Each number is 200 + 40 x the weight over its row's rms, rounded and kept within 0 to 999. Layers, rows and columns count from 0. The size before them is the row's rms in percent of the matrix's.

# down: layer 3 MLP down (transposed), 1024x128, rms 0.124, rows 1008-1023, columns 0-127
# up: layer 3 MLP up, 1024x128, rms 0.262, rows 1009-1023, columns 0-127
down1008,101,270,210,168,194,139,212,262,229,190,211,183,237,218,167,229,197,133,190,253,186,113,242,198,217,223,240,135,207,179,245,138,166,205,203,193,243,199,199,243,168,216,213,217,170,141,134,150,250,191,193,252,199,178,199,103,192,241,198,224,195,277,218,152,221,170,237,187,258,242,285,191,208,115,166,203,269,138,176,131,185,194,228,262,201,122,241,187,217,172,171,175,197,240,212,200,118,231,188,225,139,206,284,248,229,258,171,230,196,237,137,210,225,191,138,252,162,226,215,213,113,201,169,226,149,196,253,204,210
up1009,089,263,247,214,180,188,243,94,125,244,199,182,153,152,229,185,218,244,186,217,210,202,237,212,202,193,132,223,204,221,202,247,194,228,157,111,161,257,264,152,217,163,308,184,200,213,244,105,180,184,169,216,155,219,197,229,267,250,249,232,161,169,221,193,211,175,159,135,192,121,240,184,129,211,209,172,188,187,179,211,190,233,202,242,259,170,254,248,189,174,182,157,205,250,165,173,322,214,227,205,217,164,188,184,179,156,157,206,201,165,190,295,212,170,223,210,228,237,192,190,141,235,217,140,231,164,150,231,243
down1009,082,186,144,165,192,174,92,196,209,230,187,170,190,264,178,170,213,133,179,166,217,253,241,291,229,192,152,128,249,173,189,165,219,216,166,222,236,196,196,250,192,241,235,162,153,156,169,139,181,215,224,146,247,216,89,195,151,187,242,148,223,183,192,207,186,218,212,251,167,233,186,169,157,205,238,237,199,175,179,216,220,251,243,148,185,172,219,248,184,225,203,253,197,226,245,184,146,174,272,195,164,231,224,187,226,175,137,160,146,289,137,162,207,246,196,195,241,229,193,253,283,325,224,209,205,240,206,154,158
up1010,080,202,131,124,112,228,233,196,207,213,212,196,210,201,242,219,162,185,169,225,210,196,230,225,284,209,239,186,164,201,187,264,165,237,123,194,197,145,221,225,214,209,182,198,263,208,188,220,227,221,207,176,101,190,168,167,169,186,205,193,236,130,233,165,238,148,181,215,164,176,155,250,207,181,252,231,166,275,258,154,154,160,204,182,112,174,164,214,203,262,193,209,216,223,189,273,166,237,207,226,203,258,183,167,218,149,114,194,334,93,176,244,182,170,189,138,172,219,160,147,199,219,244,270,190,177,182,207,212
down1010,068,173,219,130,236,229,217,260,200,244,196,206,217,195,220,166,243,259,209,146,185,150,207,193,173,218,239,111,280,236,245,170,239,244,173,163,227,191,237,231,193,217,167,199,202,135,267,263,127,182,208,212,157,190,175,216,152,233,128,201,148,225,241,174,222,195,179,139,246,201,219,249,198,143,196,187,191,158,180,185,185,190,205,191,226,168,178,255,285,129,179,244,209,206,232,192,39,220,165,244,247,157,145,178,186,238,258,193,179,186,184,152,241,262,171,245,168,147,226,238,239,211,245,148,191,278,171,205,176
up1011,105,192,234,207,128,253,206,180,270,218,202,217,220,179,223,207,221,238,119,243,131,242,203,172,195,189,187,164,225,209,182,157,233,146,249,203,241,219,236,185,167,256,172,159,233,219,197,243,264,268,230,246,158,247,187,126,178,243,180,240,235,171,114,225,145,256,231,188,216,182,270,223,199,192,220,183,198,255,187,168,157,110,222,214,205,260,249,130,235,211,214,170,233,233,183,224,224,197,258,221,127,156,131,187,150,117,236,288,257,205,156,171,182,201,172,216,150,123,209,235,165,134,164,163,190,215,184,184,141
down1011,106,211,208,233,208,189,212,170,193,164,238,158,176,165,192,145,133,165,170,134,254,102,193,174,109,206,213,295,219,154,205,150,286,212,208,228,201,230,178,189,152,302,273,207,234,249,187,144,214,183,200,171,172,234,216,173,135,144,216,237,172,168,194,199,246,225,200,218,124,209,141,247,219,211,159,283,210,248,183,199,160,213,187,244,165,201,136,242,251,185,225,180,250,173,162,172,206,188,223,251,204,217,205,131,209,193,192,187,246,193,170,259,206,219,85,173,252,215,249,178,187,175,278,241,266,224,219,198,206
up1012,094,205,229,216,172,279,298,166,273,136,189,214,149,158,188,223,193,171,181,197,165,212,174,172,196,159,110,212,230,234,181,104,176,173,249,250,207,247,174,208,163,276,132,189,183,236,183,199,231,207,253,239,233,223,218,234,153,182,235,186,190,249,210,135,215,292,157,199,138,227,166,261,184,253,183,129,218,164,227,215,212,250,220,147,178,275,197,215,130,173,165,174,181,238,209,214,213,185,185,192,160,240,176,223,211,131,223,143,280,230,213,118,237,186,284,232,173,205,207,196,230,173,181,202,122,250,238,215,200
down1012,086,212,275,183,283,209,202,227,183,208,181,260,217,194,205,165,193,189,155,207,182,163,220,224,191,260,270,269,175,243,260,205,213,257,186,208,253,108,248,191,242,283,196,216,182,240,179,240,144,203,227,196,162,145,185,136,205,218,165,154,168,215,153,212,217,179,159,202,293,199,175,222,263,187,174,225,259,115,174,190,187,191,211,205,193,226,167,112,248,225,202,171,189,190,145,124,197,238,191,206,244,151,171,192,237,217,174,162,190,201,267,158,243,221,179,170,255,121,291,134,164,237,212,194,142,218,159,122,155
up1013,087,219,213,201,245,246,134,162,227,179,197,216,193,179,160,297,141,177,290,199,229,203,181,249,269,185,216,168,194,137,266,185,207,235,209,213,182,192,309,210,156,182,200,230,190,192,145,209,181,176,156,214,285,162,191,232,169,200,205,206,169,184,199,251,239,185,226,204,242,116,151,238,213,181,246,82,147,255,263,187,146,185,186,176,215,177,198,239,221,179,171,155,207,220,145,262,216,117,223,189,238,163,216,196,218,214,220,186,239,232,105,190,181,285,217,211,234,177,215,232,198,246,205,189,133,240,103,166,201
down1013,087,224,255,192,236,171,207,161,248,236,165,245,237,107,202,270,111,193,163,186,236,203,120,153,227,202,201,195,263,231,179,264,200,174,210,229,221,269,239,206,178,227,208,266,239,242,215,182,191,202,179,223,211,169,157,190,165,174,208,245,209,169,185,176,201,253,259,136,206,151,236,179,135,199,194,171,218,310,246,174,203,130,235,187,241,173,163,276,177,216,199,189,229,159,175,217,246,128,255,211,217,185,137,146,205,222,161,247,163,161,144,183,234,187,272,261,205,149,250,160,158,255,204,199,151,178,123,188,138
up1014,093,278,225,225,114,149,242,238,206,205,175,220,218,198,216,195,173,268,215,257,248,131,146,210,234,155,176,271,204,257,209,238,207,151,210,167,197,236,237,154,141,250,182,218,207,110,122,156,173,152,151,127,255,192,188,221,213,246,183,213,150,170,241,188,275,173,208,163,233,206,174,161,209,246,188,192,137,201,202,132,184,307,284,188,270,176,218,188,208,107,223,165,248,194,177,151,196,264,181,217,229,207,194,194,195,182,228,213,188,209,200,286,200,213,213,207,202,184,266,204,183,170,230,184,202,216,190,113,139
down1014,093,152,214,171,178,203,201,198,216,180,188,169,161,226,194,227,202,135,170,180,160,248,241,144,238,194,209,180,172,279,238,178,194,165,270,266,162,151,218,187,274,199,189,200,191,192,288,198,205,252,165,220,189,176,167,177,237,152,267,199,174,219,171,227,156,196,241,141,246,148,258,227,193,259,143,184,181,134,180,277,283,197,125,223,228,199,194,175,159,256,191,186,158,321,221,239,201,205,242,116,120,230,184,149,193,192,210,226,194,173,209,219,205,193,217,114,169,195,247,118,281,216,227,252,205,245,168,174,207
up1015,094,248,214,157,166,174,225,174,143,266,274,241,175,204,187,242,212,194,166,108,206,242,170,181,213,251,188,164,223,207,212,164,249,139,176,207,269,138,204,71,121,105,201,209,200,200,227,161,168,198,190,178,233,148,241,211,234,292,194,189,190,178,262,150,160,120,158,171,181,207,212,322,141,227,172,197,179,174,262,189,277,178,162,190,242,190,188,228,212,242,167,194,254,209,205,268,213,186,225,195,195,177,165,261,241,253,203,265,204,156,159,194,193,206,193,200,191,243,187,196,221,228,200,175,151,247,188,163,236
down1015,088,224,173,206,259,173,235,212,221,236,156,252,199,211,204,216,221,226,177,299,224,173,150,240,175,133,172,190,251,144,228,102,192,228,157,230,165,162,182,234,205,289,252,214,195,228,209,192,239,187,205,152,186,300,126,204,231,115,172,181,167,182,167,219,226,208,161,205,219,216,169,224,257,245,209,233,243,177,148,258,143,180,191,157,185,243,171,242,256,181,240,117,216,113,115,186,234,260,185,132,170,146,151,178,245,145,220,211,189,208,216,208,211,163,186,216,213,196,201,138,273,219,251,235,232,188,189,240,258
up1016,076,157,235,247,189,173,225,145,195,226,232,239,222,164,239,176,159,257,162,190,173,145,165,194,153,178,200,176,166,220,146,268,233,209,134,266,248,236,277,220,230,182,188,220,204,160,171,219,251,193,189,190,202,241,154,145,187,197,159,233,273,272,164,225,158,206,139,211,136,142,254,149,151,180,242,175,187,190,265,175,171,155,305,188,203,243,241,106,187,263,226,162,200,210,197,261,266,164,250,219,155,242,204,177,227,170,143,217,231,191,140,179,252,180,267,177,213,193,235,188,217,189,129,278,157,207,187,251,204
down1016,075,105,200,220,285,207,212,260,170,115,216,173,190,228,153,187,214,214,189,168,216,201,190,295,179,186,175,146,254,215,91,207,192,214,233,157,201,210,242,230,204,215,198,201,173,193,212,228,218,201,255,224,114,175,195,223,184,223,242,295,245,166,160,213,159,171,133,205,231,142,207,190,183,163,254,117,205,179,193,162,236,171,211,240,245,190,178,123,252,198,232,186,225,198,267,250,163,235,135,237,183,192,196,260,239,229,184,194,191,189,163,221,190,241,200,278,274,144,155,145,308,215,200,152,176,219,160,187,177
up1017,097,195,143,276,199,259,193,149,225,180,135,279,193,206,195,214,202,235,178,232,190,211,168,202,168,119,141,191,271,221,252,160,187,175,282,283,242,204,237,270,189,197,229,207,191,246,159,243,240,205,137,162,183,213,109,218,196,184,213,235,216,210,210,228,130,185,177,184,268,132,209,222,181,163,144,161,247,263,178,230,232,200,116,236,183,201,154,79,125,195,277,269,211,124,156,209,153,224,204,196,203,228,179,213,201,217,227,265,186,195,209,183,169,207,262,156,179,169,219,227,236,170,207,175,209,234,175,195,193
down1017,089,226,172,146,222,194,288,139,199,215,149,235,221,195,207,248,236,223,189,186,203,252,173,215,191,132,250,222,213,215,182,126,309,227,157,267,203,168,171,190,221,210,182,183,201,145,182,223,222,152,189,131,230,171,224,204,142,228,185,115,197,191,190,254,212,226,166,189,197,243,219,269,197,228,150,174,158,131,207,301,125,248,203,276,192,142,227,285,169,270,176,230,231,206,157,251,220,245,122,218,215,262,131,205,173,216,196,266,167,165,210,185,135,186,153,209,142,196,172,173,196,200,229,160,193,206,182,252,224
up1018,098,148,249,225,227,210,192,252,213,163,188,284,242,257,280,139,255,173,277,209,181,196,171,181,224,213,211,173,146,132,219,261,203,228,124,207,190,170,194,254,230,203,185,173,203,157,250,197,236,196,195,168,92,199,143,294,174,198,146,178,140,273,263,175,226,216,199,185,184,177,328,261,182,152,211,204,216,271,228,158,232,194,213,169,193,231,211,253,206,161,197,207,132,193,193,170,205,218,180,206,206,153,204,214,129,163,104,208,187,219,185,241,162,209,233,181,242,181,205,153,123,159,230,211,213,153,191,199,229
down1018,102,198,230,245,155,138,166,193,232,305,186,235,163,156,172,214,147,199,186,174,290,183,244,188,207,176,211,249,188,211,195,198,195,249,222,254,238,172,149,206,149,201,153,172,288,235,168,216,170,241,170,260,242,189,207,147,168,149,153,181,142,213,176,234,203,140,176,247,221,228,210,139,200,227,231,252,180,226,244,244,174,166,222,214,168,226,146,75,152,219,279,202,153,198,225,251,215,182,174,171,225,200,199,148,189,155,244,211,196,275,240,178,228,286,143,195,214,246,154,232,276,189,155,223,201,149,193,218,121
up1019,085,202,166,236,239,136,168,177,222,204,138,158,118,207,229,187,228,291,219,187,290,263,155,163,222,239,184,223,191,220,198,173,182,243,210,261,179,130,139,207,213,250,226,166,250,200,172,203,228,192,221,153,260,185,189,152,179,246,162,261,190,205,224,154,224,241,227,208,210,176,182,108,232,173,255,162,225,53,282,175,200,186,249,189,220,158,178,214,150,198,181,222,236,160,169,209,215,144,236,160,150,207,158,189,287,169,175,232,235,201,216,261,279,230,226,210,175,235,264,182,228,169,232,209,211,159,170,161,211
down1019,077,197,172,179,158,231,237,193,207,250,206,140,192,179,170,252,235,201,190,166,155,77,222,250,143,208,222,176,181,150,128,220,224,201,183,123,173,168,195,166,264,176,176,179,199,229,223,197,241,228,186,252,171,143,199,249,266,162,250,194,290,215,224,252,238,252,190,173,154,141,223,272,197,137,205,187,221,226,146,154,154,157,172,249,181,260,216,199,171,220,223,170,213,203,189,155,149,208,173,184,192,214,250,198,213,178,317,234,159,227,249,268,150,120,181,274,209,140,171,260,254,234,227,190,221,176,200,240,209
up1020,100,240,184,196,192,146,180,193,202,161,238,235,160,145,176,216,170,193,194,207,228,178,258,212,197,226,177,212,190,268,218,185,204,127,212,324,172,190,182,191,245,248,157,241,147,210,195,211,213,214,238,165,208,261,257,239,145,222,158,259,199,216,206,226,215,212,168,167,183,273,190,206,223,174,209,181,239,225,176,182,129,237,167,291,181,251,193,228,129,179,230,205,103,217,180,161,173,165,189,117,247,238,219,114,186,143,204,315,163,237,191,230,244,235,206,223,213,116,215,175,176,287,199,151,235,140,194,139,228
down1020,106,219,156,186,209,252,173,208,193,248,194,172,217,200,156,217,128,208,137,224,189,175,195,194,137,194,208,223,178,201,189,191,199,207,156,162,215,239,158,191,187,167,224,154,109,211,187,195,176,192,232,261,212,206,68,166,218,169,169,204,160,282,198,214,184,211,260,200,164,193,201,166,119,173,198,160,225,251,268,160,218,252,221,189,234,174,213,230,219,293,230,267,171,208,216,221,203,226,246,225,186,197,126,307,285,167,166,140,110,132,147,171,225,216,256,188,212,185,284,248,256,171,230,186,245,267,199,196,214
up1021,106,272,196,281,125,206,214,105,157,188,278,249,168,218,189,228,240,178,230,190,165,198,193,240,201,193,219,142,130,240,181,183,231,186,156,167,214,169,223,148,225,279,193,165,230,223,147,166,234,211,146,135,241,223,217,233,144,196,186,160,246,196,213,220,216,93,163,127,209,132,186,116,179,223,257,174,205,218,250,200,267,182,155,193,264,152,176,186,213,202,166,150,242,230,211,229,178,185,123,169,215,209,189,247,238,294,145,189,116,150,220,187,235,218,155,202,199,218,235,197,244,244,230,251,180,218,192,197,212
down1021,088,192,202,248,216,234,246,190,161,122,261,201,181,163,209,218,214,239,227,183,147,157,162,181,186,227,253,177,141,277,233,169,277,238,206,260,120,232,183,162,176,220,263,167,109,219,152,224,286,196,156,210,125,182,326,219,135,186,203,179,260,220,222,221,208,200,200,240,157,136,209,220,205,180,237,235,158,211,265,147,148,241,219,213,185,206,223,161,264,205,231,190,192,198,165,149,123,173,126,197,226,231,203,261,100,216,222,184,164,193,153,241,230,213,227,171,211,217,213,143,218,224,205,195,231,155,203,197,167
up1022,109,221,157,216,134,116,121,173,168,137,226,187,159,241,213,213,198,244,159,220,222,153,214,161,192,187,231,181,156,212,180,224,179,194,166,228,138,223,147,211,220,213,225,198,190,222,151,234,218,263,241,194,145,213,173,176,112,237,234,134,290,233,170,232,261,250,253,133,175,109,169,156,251,223,212,146,182,235,228,240,227,210,265,260,292,217,220,262,157,184,155,196,246,226,173,143,147,233,222,185,170,226,255,173,173,177,242,216,265,223,221,185,260,250,181,271,210,188,205,230,206,232,186,235,192,223,170,140,147
down1022,101,197,171,304,203,237,183,179,264,191,135,233,209,210,152,238,204,167,205,227,233,190,222,229,177,259,137,165,188,156,160,217,180,223,155,208,182,187,250,229,209,173,303,230,235,231,165,111,221,171,236,164,209,193,209,275,242,211,267,225,204,226,168,141,280,189,206,213,160,202,166,156,184,162,221,117,146,137,156,208,148,170,227,278,241,199,207,273,186,178,152,211,268,115,239,257,174,216,219,244,187,251,205,156,194,201,178,168,255,156,192,162,146,240,136,263,161,218,160,215,204,231,160,208,214,221,136,167,210
up1023,087,190,247,246,255,248,205,216,235,215,189,154,222,235,205,195,246,129,219,178,203,188,249,219,173,242,229,162,167,223,210,118,162,183,262,235,196,178,184,174,221,222,177,198,224,197,185,157,168,186,238,189,227,196,200,201,118,200,189,200,131,237,162,182,162,261,236,192,204,193,139,167,259,236,162,148,179,169,179,178,259,260,248,113,247,198,188,207,257,200,114,247,106,278,202,230,193,229,209,232,115,187,199,173,198,240,197,142,243,273,243,211,191,206,248,215,209,250,215,228,150,206,63,182,130,219,133,225,234
down1023,077,297,184,191,219,223,242,250,235,214,164,165,175,228,228,267,201,156,100,207,201,163,246,264,178,142,269,239,213,142,232,154,265,207,250,139,223,204,231,147,196,196,166,222,199,164,243,229,145,177,168,189,194,162,163,223,235,286,178,211,167,246,173,215,224,125,181,172,170,300,182,211,228,187,225,186,228,120,132,257,222,197,241,217,263,206,197,190,199,169,224,216,230,184,220,151,175,218,197,196,168,182,203,256,198,243,223,140,116,239,201,207,138,200,211,227,210,133,150,216,245,209,137,201,95,177,182,257,198